config.toml
n_head = 3
schedule = "wsd"
decay_fraction = 0.559
Each number is 500 + 25 x the weight over its row's rms, rounded and kept within 0 to 999. Layers, rows and columns count from 0. Numbers have three digits each. The size before them is the row's rms in percent of the matrix's.

# gate: layer 11 MLP gate, 256x96, rms 0.115, rows 81-126, columns 0-95
# up: layer 11 MLP up, 256x96, rms 0.108, rows 81-126, columns 0-95
# down: layer 11 MLP down (transposed), 256x96, rms 0.105, rows 81-126, columns 0-95
gate81 095:505504482480508502500537511507536476522495491509488510516495486478535505454469498539475545482536537535477539468532479508494523529494441530491529518497494496469496497489505508530508500490482522514519547527462476533545453472504514503483529466481534495516510513492512495518500555512501530427
up81 099:520510517488506508496492513558487488465525503472530485438484482473463498509511500487487479500477535510503481477442543499527533462542481508474488519543501556546462545499495497470481521500491481476513489502516486527486477497489466519511495511510482501516492540458496486562485490500533454501
down81 100:470468499476471531503482482486533477455506492487524533558519478585533510495518470510532529493486465485448515509521511498512492552489514532496527501471514526502485470544507506508471507509466512537504516462499498505523489475531508466526466512528496539534494487493458512490499478507499474478
gate82 100:483482499461506500493494547430491535523505504543516525498504468499526554511465492476517497459516476487487503447505490497508489462479521493486483509476481491484487489511563538464509491508515488544521489467497516489436518496508514516451450515499539516520549475504509494498517517487472508495
up82 099:494483488461492498506498526517481488539493513545513496487504476475532510509526482534502471538492504497514488480523507537478547501503497478461471519536455500464553505459553498536487529486520532495495505499482557502544510487517507473489480543472495497471472526527482512434492517531486536516
down82 103:529509498480505485497476497496487464492497528499478468510494517462454525510517485483488503518499461550531537500474488510547497482506498507510490483487525490526556507472497479479516491462480499431476480561512471543539480494513526504491483517492475493529513481484585509513463507475471504515
gate83 096:485504477496512507524499505486498466492522469467508538523435534492454487510466462474478495516467535519483462525481502484466516532467510517459504569485521498504492524551496506498511456503501515481472505521497479524503499470468464477481513505506485513488500551518520510466466456488518527545
up83 098:471511515495522518467478468493470481548470500496493572499487522461504518493505498485447490511545528488509499528524491493513483509480509497511504489494467508493519483526485566469489538478491463502485510475512479463499486459445514501463519510493530476466503573526527500493476503520514535474
down83 098:531495505506509512448503511536514510543484523497511498485484504513516479473482522492488487452482531537536542538502544518542478481457486536520508529484508482502523519532525485536546522500510536449516488495508485535506470519508500440488499465476500510525484484547517486498488473527545500541
gate84 101:505524461517473468489526525457552526488484476503502509505519504518496451516501539505471482467507497514489468486510475465505512464509499465468526495451487492518534477527465515486513508533502523519518523483539500497488558527497498525468493486554448503490550476462519474503468496498544491479
up84 101:502469527501452514534504501531534553485491495477481504525499499502496547499498485540494491563510481530548471511521506533483539494486516495503473514526541464469463500498525500475511517526531492495526489572512497525499494453527531510532524474472523516447497519504484519498468514476491522518
down84 101:520527461525503495474461489489547499494506457563509524543508473504506491509494485516476471531529492527502478483519477501492568478480536467500490542469478483499536473498463521478522516503524491520496510529491463492528534502535522479494480488506509518507459502488563471515523489464474480534
gate85 090:467506452473525481472433508489481485492469480482519527491488503536513506509447512501491503492509528564497487479501463505517536491492446543504517495475470483481476497503490483506481489485479484557527472529461497517468496474545498521528510494495492527465463522476518530476501441501492510494
up85 097:504487533482482536538503525525480471514494543463554523520505471516511533482497506498482559511505534487488452528510450486488514546520488484508517533477510504499506532512497513541495507511515484524491500518528428484482508533501450453509483528500498506523462468518503526491509487507455514461
down85 098:521511556490475503507482524442527516510529475486496557505504496527525499503513491475478518516510487551525524457485488507492500544465512509496494536495521510520468488516478462492526493516487478451513506512529492491530549532548494496481512506511481513506446485526477549553511488472490549500
gate86 097:520503454513523485523523506455542462503496488494497529458531483501510458466478522473506522483545495514455521494517499477534543471489505531517465547483466517508482462495501503501526472527517508530491508506543484521539500484475493492489496525516498499544464530513530525532522522439517463502
up86 097:509487460449489489498499481480499481493506473524504496437470467527503475483499468496490491437471519515472507554546498487508507476500505456467450489483503471487466465515509481470512524435517445508466510491479507519535498492513512475515537482491451494478517481491517488469513516510510519511
down86 100:534493452536465525489492464518470537511506483493498469511504511447482514538511502517532493510466502531533526508480508515495483528479492529482456478508501502472479461515493496517504500506486479599470499492492500523477481444505494526510542510476506486501500502472492463551512541505463504523
gate87 105:478492457512472453453514478483496454495447549470496514496457509480467494491519513535504488473484519477496523462481467491515501462530524491466528537496494475489496509527469511479510512550493488469498495463543504474500494490477506502499482511511496469505521515480554525575497490474511472503
up87 093:505479510505503537493513473503500502475460484445488505525500475475497486461511472525515481500463505521483463406466508477503520499545516482488483513482507489493481485472495507506485498566475457480497493484545459504483523483479474482433474523543507466499468513498479512515497516512524480492
down87 095:475497467509503527517535492513457540454494487481488440477525517517518504503513456500504498535501475518499420504480536470526511507443473523520489474494484534506513481469507515525545490478499514446513484503498514529471513485513483518510525499539515531474531454501516470480467494521521501495
gate88 088:473543459488483468502492492493534483539513544461515534520512536466443497507480549495529502513476510530497503512463498519519494495526549462509533515509513530493498510506470576484491497459470490513531525542488494489505494511524489510467492511542546510524511525494523524478510508494478542499
up88 088:521454515518518521492517542446472452455471507522514477487463528543526511468500448499453495496476485472492520501547514511523518493480476539505483536506477511515504497523531478529500505540525473503479495441519473546522492506485505507516511471461445506501504487495494516529520496501525515485
down88 092:534505499454501474496502537481552473480510514531505526510510536522494479482496489511481515494499483495487485473497489492502501529498487493536491503491492525501519532502521525496509532508502508629497573508507492531525496507529482522506496497528497480500500484507575518484522458476499489490
gate89 107:508510483481501499503503489504520489452499540518534489512507489505482496496455468529496533485518569479465496457501487509513538495471544482526501503551498502535541566460488499513519458503536494492486536495573511504489501532481518518458487510516484473508474538536480501502500498499487471488
up89 113:509561475539483479457481479501524496475474524494525482502517513482509481523494499551509470513479507500522492519500499523461494513465511534474539538536506526496497503520457522470536495491480474496482486490531517501502480491486529440478543479463467490460451468509472525503463517477527485541
down89 111:487482492523510455520473493498475444490483538493512512511501454485505513502507489461545460503474454489558530493506476457467505552522483481508505509465512475451454522464447500510550513491478497515495489497505510479532508525493508512482528476512519468505497510514541499504487503476558499518
gate90 104:520529495521501496533517485507454522485510505460557519505441525501521476447505478519490473480452519468476501490499483529502517499500513467496457476484502486496514522510519502502436510543486497493499518478502488521513522498459531520484484507561498455498491514474575511518505520471535506501
up90 103:481493523504497491478502515497516537515499521508490464501483503523461490501491516523556489508478429488485466488497525498546485502474496521531497471518473515479530481560458521493482509484492486523504487503456502502508456479559491532521493478555428538478497526498515491507483493489529512459
down90 104:532483494479495531510457523500532498543519490459464476502483496532492500509506513491483493522536489504485447479513506581498473475540496472513504518540483508513516523546511502508538444462528546548488516478496501522484506525515511500511503542484557514491496507478520502540505513486460489500
gate91 097:482496479508546519522542478515494537511485544457532497491468490561495481472490484496483524481510531510548484501474513471495493466507530451507474495524517526465486522445485485533482481536535525486490473511498499537471491488495498518507447510525491492483491516501520536453461524450499500508
up91 095:473459482491505487476491501532502488531493508514500511511493457535478487489512474507470526509491537513525491513553505457494499476499464460511513526533526496506473527465508519496514516494533508491501542432521517455519486526531552503456475514481476474486518539531521540534477458472507509469
down91 097:528476510521479496529524497541504488482508477513515482486506494509513500510492508549497504517475486467510477500472462509502480516486517528497484462510486512498480477479445502530486493543499494432538467499500511571437501468503471504471507489522515521516554471468497446445526515505511527506
gate92 099:414548468508472511474511503512518504485506508502500499481512495525515517548521479509498485501495565489443495535529484481526575492452495471519505541474515510500508528513510499477486509487511505488505513470476500502504516502505528529515465483507475499558476484471519524461510503486487452497
up92 096:518573483503483499497504499522502494492506513473466517479449474486479484471524498512496504526489499513472537487431492487522465483498498468470525504526504478506541495499494583533439494557497535523479482477504503515484487487472520483519477488495520518506518481520496485484466459509526514531
down92 097:485518470512531542505489489444508484462518450513519532534530513490536502535482531491484479492508522472506456506565483507477513503514498528501468535471515499522509503499507525506517506506514454520511471509474521532501560547492481527483503494496480471521507526550504503460553513488526483472
gate93 098:480472513513498530527541537494513485490512528491501501505491553518535456516451504518499478527514564508511553471475474547492504529507455506486527481501506502507504498495489552492532510478508513527449508458507461505527496511526479516497455523515517545488495557499523489472507470479506517489
up93 100:516474518487500552537523529468490447503479500534511473496501503461464513521530498483495477541495479541533541537506472492503555463509544489504510503494524468519515500506506536462531476493533491477500511556510549492493515472463516493495513509485475506519466469521507515466475536529525518503
down93 102:496514518533490514502501498481537451533525505513537472488534477525518507476491516513497467547483480444518562446518508546470512509543503481496504497494477483483458515475454522521522462516507528512522495471497502488487478505515503510520503449539478459485513549496501501476487481503451508512
gate94 107:474479497535518501510479507463502520470485517459520517538468510501468478505561513511473516497495534441451479494514496497465472508448501487506545496484483510458529523477524503524506439492515512495495496512549492477511473485516485492473464492490492469471462544489510492455489469468523491496
up94 102:472497466504508467465500526484494467517488493513500556494457528485440500489514478511503488460477492513476495488551503471490467468501491486510548482502492516493463531451521488529482490494532458480501510520479468441465512524502466463458501462511479468515470487467472488471490511469504483498
down94 103:489481495534509490479471524527513500535528521503526492508453478485498491465535514475457503499507460517496509504472471482502505484503497513490489482507524511581474487551516515485545454503460494505533481562504494525514493505459493486529537495558501506514513490495489458540518478530498539529
gate95 101:502511489545504493500503489459512520507454488483519516494461507541510480512522466476507502473495521479433481531527507473529480506488478504481502496492527450501476591551518533500494514485483503500468502503526537510513502530531511532503494472511483512502512515510580511473518545501508494499
up95 104:486461529487441528500478500503515489529542521530528463537503499528549512522535510486499485527509542482490515481473460490489500445509445496521486491504541454487512542468528498513530491508479484503486472509531523501476515533477505473504469543512501532492511516498499471521488517474449535522
down95 105:520464486509533511520515479482490520489470527506510447509539484525505512500532503481473487464538474445520497483498501498486551546505497486512484520536495543491464461443469507502470499508464521559471474509496505525468504511475499495500525519468489529494464493522487470532523484479533511453
gate96 098:490502508498467528519558530529454466469509495512513510516447531488528481500486507519504539560494485475490490509541488467449501477494498444470527482525489540482542487492470503515467482489519481497507524471528487489507517509454478492474509495499477479532520521509546541531493503489516467527
up96 101:513492491492473504484505532494508521519474465505528449501505477469434505518494477489493463501518487492506511475570494478526508546458508537483511485467478517504524499473485492499525533445535479498467485515452468465513498522525480515541515472508492525521474456509489460506497455495522515481
down96 100:489478477511490481482475506458463505519434495513451524521500487503508527516490488494536456493469480529482559474470486511503499536449444462497494494488495486531502462538484532515493478542487513540521464533500479470543516496487509532509511512509468483504480512521484538501536508506525479504
gate97 100:513489492484509474510496561491547465536521517516495499515494503488483488502519505471514476511483569522460559505511494509508488545499497482469537496523491497540498498462522506531499491476543469521550501521504476474490427507480533487502494508507470510539504527479479491529536481447500513490
up97 097:498503453520544510487488504490488522476494518468507564493517502479463501459502506465523459426509493492468525501540514475521522501521465536495533471513510502536464513477511517549489430521516492507502501462471531462521502482524536505470509487530490495528521497520510504491474504482507507477
down97 099:500532475493504498496512495479491507491557476516512499539519510504454492467512529479506520487543474517500439515513477469488482515495441527473478518511462536500535477463504520550506502490517492461489490517480516496546460504499490469474492512518464527526486514516509506541439472510548474516
gate98 102:492545449476478490499511486528516500492490472501515522485513518510512481504504483502551505542500475524479517536493519529526514488509489427496499550511504505566509523501500466479541553489518516519475541514507547515489482525505532489518513533490518473526513502473491552504475459494543521487
up98 101:489526484489479491473507486490503529471504473522480533480500464529534495473479517541491480476534474536424511505516515507489501495522514476473511501468493505494499505488552483546479455526489522478476491525523442463484473499510510525494507480512517514468538496502509486489515469550538571511
down98 102:484490504498472488514494507488469468511552516533485489517525489470474506540540539534528522481520523477501475518493475512466525518487541469504553460524479501510460474510502466487550517467535476460491491487519503500520506448505556524481498513539516521544493500491517505473502474506520453505
gate99 116:559523461519519474504478504447518464525476479521495496467470506504483483536532513541493494438505492533480536509509465531519493530498500489523462488511463485484512495507527518493508490520511514512519496529523520510524512474533504545459473447539482476486519510456544542521493507479500500472
up99 107:522540462563509517489485488478485504518494488503476488473503499522464521520486519517493478514445535518491481504498487487553489529492470497511495476512462478457542489489510481489532483537443539524510527523492496485504528480503498524459445472519482464488502530523528527499489487451497448492
down99 103:476478505496497538472510510521462518503513492467455524505490483511491486536475508501546432504466463494487473473499474470512508550540498522537505461479479518528490502462541507473504517523470501450495532548519511462520517489520491524504522499488510463490484476489467552518491487508454519497
gate100 104:505505470515495508565483514487517501475499527469520502490495504476477457506504502499507511458503485490476478488511473537480494522503575511468470470499463472474560531556489517512492501510472482517529547475520503556504499479488487526532502507514504500518502497467582504506500524476514488481
up100 091:556438491489482496428527478508508483500501500514498529491470520507500502529471467504490476558484525498492505520485488456521514503473468515502570548524514520524471520504502512513492500531532528497484472500481515486493478538534526480461477492465535495487518529506455493502528456499506499492
down100 096:516470486482517475504477489480505516498459546505493516506491504525477448544512483485481478480522509466447523520498463491518532499488494517487540555479537533500536483471510502488487479507479445481499484490490511524442489533503497529499460475472512468521508540478530500465526507482458542479
gate101 096:498501442481514506517517566495491484498550500497525491507503485529494490507447460540477502481517505480499513514522551471541540516520476478529491482509496526455493553532523525498489460532507498520513502477515546510573506486509533510488487511508483513471496521489512517487529527479507458488
up101 091:473515512470537498496525531512460477525520493483536479485533479508481511523486471492537490430545500470512480535515525449528506546469479443554486466502474483481489543526508505498546494503523525511508506477513492507501454465473480513500534524492511475474496526495502532489516511510509481489
down101 092:494540500524448488465482505528489527510465517457459487527495489483522552514494510492502492543474460516514519480494506506491483493457488546471456507511552497505500467521502502484511506481497496442480491513483534493486486479452477500489513502510465489491456483510494488509514525460416483493
gate102 095:492502473512529485509546489450495482495503522511476503489446517521480506483487509481546519479495528468473511447544520439518489467529500462505488515492485537489505497481483517521505478531512481494526502491506520509477511545502540503449477479496512485477531484441537497464554498462511508522
up102 097:537493496494488523472493496506523508508502510493526497542563453477524506550498499504460467496477491545518509535435478567510526500490484536489515479512509473504473537537515546489498546504486487552496525536483481518507489497517481529512544529514494494493489539512512505526480496490487467488
down102 097:531496492514483502515481535497485486535431516489502499489493533516472515484477464487497534473517507450489498458506459495510531491492505490559489488485478506484532489469472502491525509527513493506521530555493515521491497515509525556488444517492509505496541472435535513456513491477544484502
gate103 094:515540517483506511483498496470515533491509514511510500509485523494504470505577536513495524466509506498508490528499493526528467489501524536477519498504501490486532535491444481456505497522530507527491519567491538536506464497546529469507513494509520507512504549453513425504511468479494494478
up103 095:532523496503521494520552525507504534498493462503515483479462484546487497499503447512482508457524510455461476488548521437534493561514500506502504500487512485458520508486518510474527477500513498475526485525522551472514485498490478516474476516507534543487503517530515445501502490537488468503
down103 099:494501511490502524498509492439515527487504497492529469488528505510496527492474514474542497524506496518486484496499506487533521528537554507499509492497445515535471509519523475506531512465498467547533508476533489436518474436523536497525508531534456523506501477521536460497485472539511502507
gate104 102:529479557511502485477473507501488512444520497488462479508505563495493517551530487486512552502478521481528518504483507498536510537516543518492524529560472498530536539517518539511505487478490518526531468512522502513487498504472508527521503534509493480572520470488485485509478519483486500496
up104 103:524492533484457537473482496472516539498481512506462498508529502492509534520530499450489491547464489514502508500497514477516550507465550475452511549561540513518481499508502509486514495485525496515493529520514486520444445511451479535515495516475519469508485506509475502489506518458518505494
down104 101:444517465442463479553507487542521469476481521491554493480510509506493500436543525503485497529515514494472470522496510486512492504504498502522463498488486441525471507516457482490527510488517528485484510498527492517512516490530489502496518518511474505506476461532502526473483491537438463498
gate105 092:492484501470436510491457490503507482459469454499525469485496499487551490455531494487526506466493484485482489463573480521492470529497495513501507509475507510457497509503514495480504492498471517506457559488521481518515499496437538541500502508518498535507480521499486520476509499467497491439
up105 100:518510535474510499509500461493446495490506506470493506465498512501471453502516479491458459525469488482471437497467469531509472531467497501482528462514475530508524499485504478463452496440463459477489488497510455510499508517528494473497497493442509470513535482527522489495504523467486489491
down105 098:452500476460513477491524505476453513494495520501498497550480525512480528520482481493480490501488483539482537529485474497515449510501493523517477522461502519549470531488492503535546475530469465540551475478468509510479477531504464513482547466549496484497511472492516495519475468501497523476
gate106 100:483527500556475500502479545482511536503500497497556505530466479550514521482486531543518484542521511530490524490496495531503515525514510480517532522512526493469516510505481517540487444483489526469501491527516476530470500473474534517549499512489493496508489472494460534495480483453563495479
up106 095:436525525485524478474502474466503476513468480521501519535500496510523497520500522472485475494519483475527466495504505480519452503495473466519484526525509456464477500551491527494500455531523520502530510486464495494492463532489462518521497456535528452485516508547513522509488534552518482519
down106 097:488519517510496472481516527517486524488479514494502520537478530499493469500493491564485487501552560493519481511524519564533516507506514522501512538489496514532506509516528472505503495548476510466478494519528527570533495456539461509486481529533492528517517505496445510536496510518516502487
gate107 107:515512444540500533481506525463520537548492499474489503521480528477473501495481440531483522497540515528493481495544480529456514529505533468500526538497512530482488498502509509513520479515540508495516503466501529496524542526472524484494438519516474474452518537526485505488515512473491506471
up107 106:460492523508474447485455502513500470459517476489487493492514525504525486516497553525501525535500486493481511467473511502505515512468492519498557513538508471519499521489503513474529533517469502505490513494467489507497498486521503499524524444477465512589494472476500530485459458455516499530
down107 101:493444453527459492494459487498486490514466516508466529474504513489489493537484484505495483500504489517463523518530533493505514501495478460535521519505515443492524519509481529548544528510486490594502514517486502448514549508485495470491502482515511501484508527492533493535508540487521519503
gate108 105:513459469463476451499490498444488526524508522501525486504461518471544522474475505484459523513541494495521503515525511515471502508548504471476503518570536497508525500509495497471498546548538518538478529496522495519500506522484505511553515538464506513512492498485529499517532518506529482475
up108 100:489497503528489506526493508489506523453500518554465491476501482496489502495484518495502534489508524433488457509490528495492471477484523513480541509466514486495506461459435455536564473541514521493501474546513501529515512504451524482506469539504510521495489499464481511498464485502499478474
down108 103:427538472512507489470451516472504534482483475489518476483531514492495500503517519495500540485535523518498506480536475489509531525514453480495494458501534505519512442503510521437498506510493491521437477540485476523519504504503500503496500526467507530503480528503544472496535518508551505518
gate109 099:446510487513520457483534484485497520525455526472512509516508558438460514523474534524526532517490497498487507478494541498469507418495554536503509499471456492500494478503481493473469495510520493494501512507476489520502433482511488532501493493493501486534497490505513510491500511520534461513
up109 103:530550467516477500505484490518492475512494523493528488533505545524509500522513439456501487491511472489515533477494477521480456498480473530490532495525517491503539481469504520537504499535465491520482517494497484550506572545478532506509498480560468502485525539459496483472512506494526491499
down109 102:470504524455499480478480488471535546524477511443479526484494517477484484519472512485520515471470513487525517527515508524478540520530505506509459515481480509489511558505492501467499454486516483484500558539495498514484441476509536511535498501502534516485481473484557478481541523511495526524
gate110 099:524497500488510489492527496417501512485537499458514500514459547495499495481527509521497549498501523510508512546529511494543530532480462493515469464480497561503529491501505490538506504510489487494514513482491493518444517490533476510459503509496489493533511500482535465525528523532548465537
up110 105:504490502500510486473499446420495465471508500509502496518465516521494495496524522509512497483510475555490488487549511489479487485507499519492498452509529492463545446438546492515499469537472499437491475524495494496531500483495516468497500511450523491495494481474529488492508466503538503520
down110 104:514480469508486509502481509588484523493499513521496548483522463529485510507487483505491532518527501456488507478474464517497533492558536518501530505497493469491498530512490498469495491481524486539496509485496465500480522505455519531525531499506468517467479539518405525512507497503494502497
gate111 089:466516514549504521515489475494500513529539478483507487486514479508467464490446445507506516514519567484504503511505523586465514517481550513507487526485495526487476543502489474517515542552515515478499500475494516521481501463534512465531516515461509477506473518509496499512507523478514493497
up111 091:497515518487491508504527474477498430531487490510509540480487492491450472504469472479470524461534563514466502468530517502473508499485526495515521522447499486510501532525525455531515507463521493512522507475444517462530483482515523489480501517472478534513517536498495514552524472490513502498
down111 091:508487482484483472515506525496513535517493461480465503466473481524549501542530517499498508505524459516505509575464518486490505482511489527476505496543493516478502507490474530487498543482496541427480526472472485555499524510474521499494527527479508513446501481500478495462455497505481476519
gate112 099:524511490531506499487508496491520486498503437470525477552480515529499515540508480504458495545543503516490507486534464476495487495482522514491521521504482480532483484529490485525515529466525524504494546456539516486482527539510504484459456478459501455460538510521527489494543514497490458474
up112 100:525533506545505530427502503516499479482497486473516500514477496464496496513465521461519532500507498508508512510520492515469506484475513458486497517515517479538495497528467517479506487492471450508497524474525505432554500489413482485505504495509491498561522502496504503505452493487534482525
down112 101:523530509487503494482520506552465492497482512468523523446497484483470550506486510506488524493506476519469513517507514515481494515518500454500505525500470451497519520457510487489488495500505486405483513461517521482487485506517493524435478516519488490539464554469506494509469497499529480539
gate113 095:518469467506456512519499529467476487475480540495508507484488500493473483465509450523483489490511489469465501510471481500506475512436497467498480495519501478484539549539495558473507511487466482531471467519517508501488501546504493521485483541489506534469517495465504553541482527547480486506
up113 093:530507446462492511485488479507477459528497525495495512483493501495505446509479498542536493488497502449540500506468524463504481494499483470493535481525507508467511557522508531533445524511491459501490528469502506505481534492478525480508519438484470513473530527493531510542525542507514496527
down113 092:519510495524467528533476504469497507476506516468483509547497514554503449484497541521532494468526532506535510510490509494513501461546509485501513499500517501467497498480493481475476532478517487453463462529489471516499514528456492442544479502477529497499462528513461512518552516460507520511
gate114 101:502507506494511533491503502458562493496489520503514525476494549528500464494475495498477484476441536522510473504496466496529490490528497532497502471494503506504505491544511520517483494471476453537478509535497512506545510513523473509499447448481527531475516558452545498504534527496511518464
up114 105:525555484499466506504465498529480500493517458483505489490505496502490422496485527508497507465540501447487534479503465440479511477479468459506498497515475524481456482486523481492527526500506505527467451466507482513506477501502498519521462450498508520485556528503497523497533528492504525500
down114 103:470506517492467495489491481489512511483468543465463524514538472512490499529495495502487484471474529524496478514502487479558452498508500483497530451501506522495490512469500467493470516524510514471522482538488481466512514527480475463493520462501539479563472470468539512511481538544515447481
gate115 097:532530485479478496523479538475493512496460465460493455470525520481519475510489506495498475516463490511422488519477473480504534445525516502475519480493525455551503506538516519522498467509448498530457495497490526492513535484531498505535466476499526514503512513475541512491484491501503537494
up115 094:512482531495506457481496497516490495482445511513456420464543475501500501522499495513464504501519450476465491453450472459495484458458513467478494471550487484515478486500485493550502504488506522500490490500527523511517482527533496529533509487485526525516496537473474508483491504498524509477
down115 091:459543531493496491479472517519506515482490508487526498462499464524542486499519477497498531510475497552524479480482482500490534473525486497518485549517464493507462488491467506479529466485508517471527474502503475498451507500491498483536492557504503479473440475523523517445519507552450484512
gate116 092:516475485575475501508475509523507502475526495550476457506482524506503525516511515529509480490488488514488530516508467507421492510466509521476484506494485466459551478492479516489510490498513522483487471506468503484517507491464555481455496508501477480496552496442483493494488522502507446475
up116 096:498555484498523499492459491497505524482476466503520470486459519520448506497514440502522533496529518493550475538508492528537504497480514483488474507513460516497547497531445488537521553453509475521539476449507525500514493513494496500483524484501492512530465497510503509513497482513505489444
down116 096:511512486506483522501495513478476509541506487530487441502495461487466490474484484510526527453497567483507532498491488515476519541532463465475502522524463486505505513511485491470419492485501504517503491519531491483462529521464520497495478496468497478507486530508471535521500470437497528534
gate117 097:479463494510528511460505508539491502469515463498455451514521500522491516483522508512458454511496509515506457536507505500489517497485509476503489486486490487474524493466513503535489459503501502455483485464563547478483511461483510460499484523462544458546480501454516536505470498524515477483
up117 098:480545468491492453523488442491510480515445510554505469512498469484490509479499506500494520512508463545524527482475516518551493489544481503533485485473511495539495496518506492478521532484489489520501469508455453521491553496492460535506489488503479466491506489541461451501469492480489508513
down117 097:506468509471499454506499516464445537512479552477490507485458532490559514515498497506497482518493522520466511532497509455491483501490526502510496501481482534521556506528516512459517458515492507558472497466514503461514488516542515536501525499500535520495485567494507526478491540496497497492
gate118 093:479521517496529526534475493520496539506504499520508479557505525527513471520474505541500484487456485508481497501498473492451509542492514496511437563534477495464509564485493543518459546544525514504516495474494499503495493486491526483468510524488548492521479494524482484508493500523536472488
up118 093:507493504481445499499534505495481484519540497514493484539512544492521493498479503565474470470513548528489450500535524485493525512496458503508499499497522491534474485458492492553564522529539506510500490470496470478454510482522446521466505496530472502499473523491504543484522508512495496489
down118 091:461476488491523505519482509461484521468556549459495527485496509465506485507505494506487529486495477514553539473498513511506501463500517496453484519507502489480502509453493494507518493490464484518481515468484485499480476516502436446561496505504495504477475524462532454486521483510483468555
gate119 100:508502468503492470511501546527495506511495549494524509506514508560502479478477534514530500547481502508502548532443509517471467518502474450539476505500461511516484532506470506458517523517493507510487531507533525461488459518500504494488535528473525488515523525532528493552516471475526466496
up119 097:497476527501480481479472538488488528526499518503526502518531519514504562487472494487514492554483508480466456521477521528473496513557508494521500509527468470493484472512501465524485496436492463514496465486519513491463503491483459517470526473497463515456525513537522516473460498533482459511
down119 099:531511480482532516521473489529475517494506504528494480520500543502473528537526468501459481480477547540502506479548502463504529489520477495434509501473511475462517479548548476495506536527533504518508497480528501498520497509519519501485495500529498457475483500448476470535494494491535519554
gate120 107:533548473485487518527484497476493509494526507500532511504512495541510468488476458490539438492519497492490531532505490502462521482456501505527479542549461517479491509518497520480463437500483508475487495490473494458509486468497565513481512507451498482501547488498473521483474523522533485504
up120 100:498503483505520521530496478512546515488493473506516505511441455531545488467525530504506487458463491509470510520461513525486474499551480492512476544499486469503512485528512469508529508499511550543553458495506523534451497545462513497508500505511470505486468521506480523525532468506495515479
down120 100:530547511494468518497453499463461485548551504502496491496558523475476513469470511493510496531535504474509489505505474497512515473507511496496503479492488521502535519481542526521521511509511477433485538463471489482500484456501529493475481505496546490505535507486541446514458471467494504502
gate121 099:549531489528483495512531514489502505466508520499490493475507523520470465490455433528521504495487514490488480486485481439498490474519505510501502506495528469485470501496453500511521492498511507500497526511492537480492454500500465498492507488523525479576489527487505418500535443468519484508
up121 102:522505521481510476482454478477495521444473504471508456474494473425516534511534535513548509515561508493496513490507529490526517512482529484527481510478488511511506485519515475516502487480493512491565472537512471531463511505493492489493481545482482540489482492541478511475516526522459488497
down121 101:506516469465511497531553489489516474491481536494525577485467515478514493480480509498467502508467473508451520492523521491504508512514505506477508495493514496480488594528505504494451501536517514517515513479502487527494502515489496529483481450554524481489500495471474490455485491499493536451
gate122 093:487502456514481462518502531480523525524460485447496509540515515463488502531508480510519519494482543533479492499526474442499516515522516506451524516535462504530487528498496514492542517494454529523517499475551553502523467507509497520467491482533484485535515542516533484471497489503501500531
up122 083:497509464484485536485501496488509450524553540508495521494477503483518449488528515466479475510512483460514500510451501523484489508431517486526499518473505515457514476506488521490449451542503485480456467501518485488475541493496528461520496530466474503476533508476502530521497457484497488485
down122 087:533471518466501501503494470472497493493496532494523542508507504482456507477507472519483498507520529461491487476497456459493502517453499467545528507513470522491517529455498542498457473529471523537524496520558524462491487502482559523458495498490490447499521499490513548517488532490503482494
gate123 100:506481465508476548543482534510482463490526536486547470500494530466469497512470489523475513478482493484513494439492533484518508532505460534451477535486499498503524506505491526541469464519554521509509498482495510511498507520475503468522482501499498538487531503445536483508438499496506510523
up123 096:471466506530478480442493492520471470531481528524493513525486468541515518455490462500512489492512500472484506540438477515493499523517499490505520545516481495513528519532510475520497471498568504490478497525542452497465487469514495483532540511527486541449504501481509533500493483502491482471
down123 096:474508474512487496504474495523472488524455474499488513490509547529494488496501489503462450515515478494469504477484507535425473493495501515450525503496525525484488496468482475485486469467504497466497480511489509510492551508469449468538509502507511493506501447478525532481515482474419479479
gate124 101:532516487442480512516483505520518485473472475468529505499495538487523523465534470514432526498490525530503493503505502505474503535513512494490533502507512501521509540511507505478499488503490500489503574528535510535472489469515522503542467482470511548481452488496519474563530492533470485510
up124 108:492540506504461534525508562521553504492467509446553480489511509512498524497517513501510487485491481472521488542520498484481515501488533492485474507549526510476548526535494501458519466518515512530502536509528490508493527514493469488517487464525485509454467547482510526511493511479453527536
down124 102:497466512504491537497505471537522443524503498488517517501518486445499486493465470491518524491526488516505556502507524462477530498534521444496518508496485458493483505481481492535476518509450493446545501500505503486483472505482501522539493488502473464501494511546532495541497562477526503464
gate125 103:471507491475513519501501499467524491529437508494521519507531471470473456498481502500523516478455532494495519443521477446474481495469521521456476497498467460474503491487532523480528480519500482518529510511567485518478510510517478472478468492538474490499482479459508504488562509513519483504
up125 099:470493499470529478480494509498508479535464472518558533492530472461459506495478531479511522503469481526508515480506481464485440540509485464508486541508500472530497462481515497493514531450517472498531503526492529485475525549535503479485502522519543530497479483454500484518515521508477459501
down125 098:470500514510492484512489519499534498516537512484538519495526500450495546487511530485468528506495509483496506542469477476457500483482500449526546467513494509545517514479532508549530526500501474460530510484466526492455524513487482450537495539467534504472552503541495492484483511515504482492
gate126 098:543502445499485479518479483509515479515510481499482525528458488510524515464501481534482490506471514485455544500559484502490541507478547490489545526480490503519477452521478493502528502472541503494498529494505479507469478520524438545467486499518494469482501456492494542523511529491535487516
up126 102:517483469463471507498498554507490484536474485466504552522499495493482482529493489453497495475504469519525513528471507497531489519507514482512484476496485489486499511477466548457471549532546500516480513509501484541564522543486475452487507483528508471558514503483498520502506518487516508453
down126 102:569502512524480503545465491543543477526508484461450475527520491501520534498488489483456503482493520482479495500541491485492481472470502496489493486483452502491498458513506489502528521490504498522508500493480552477502464511560498511532523488500511495449499522470532503472524541545534472488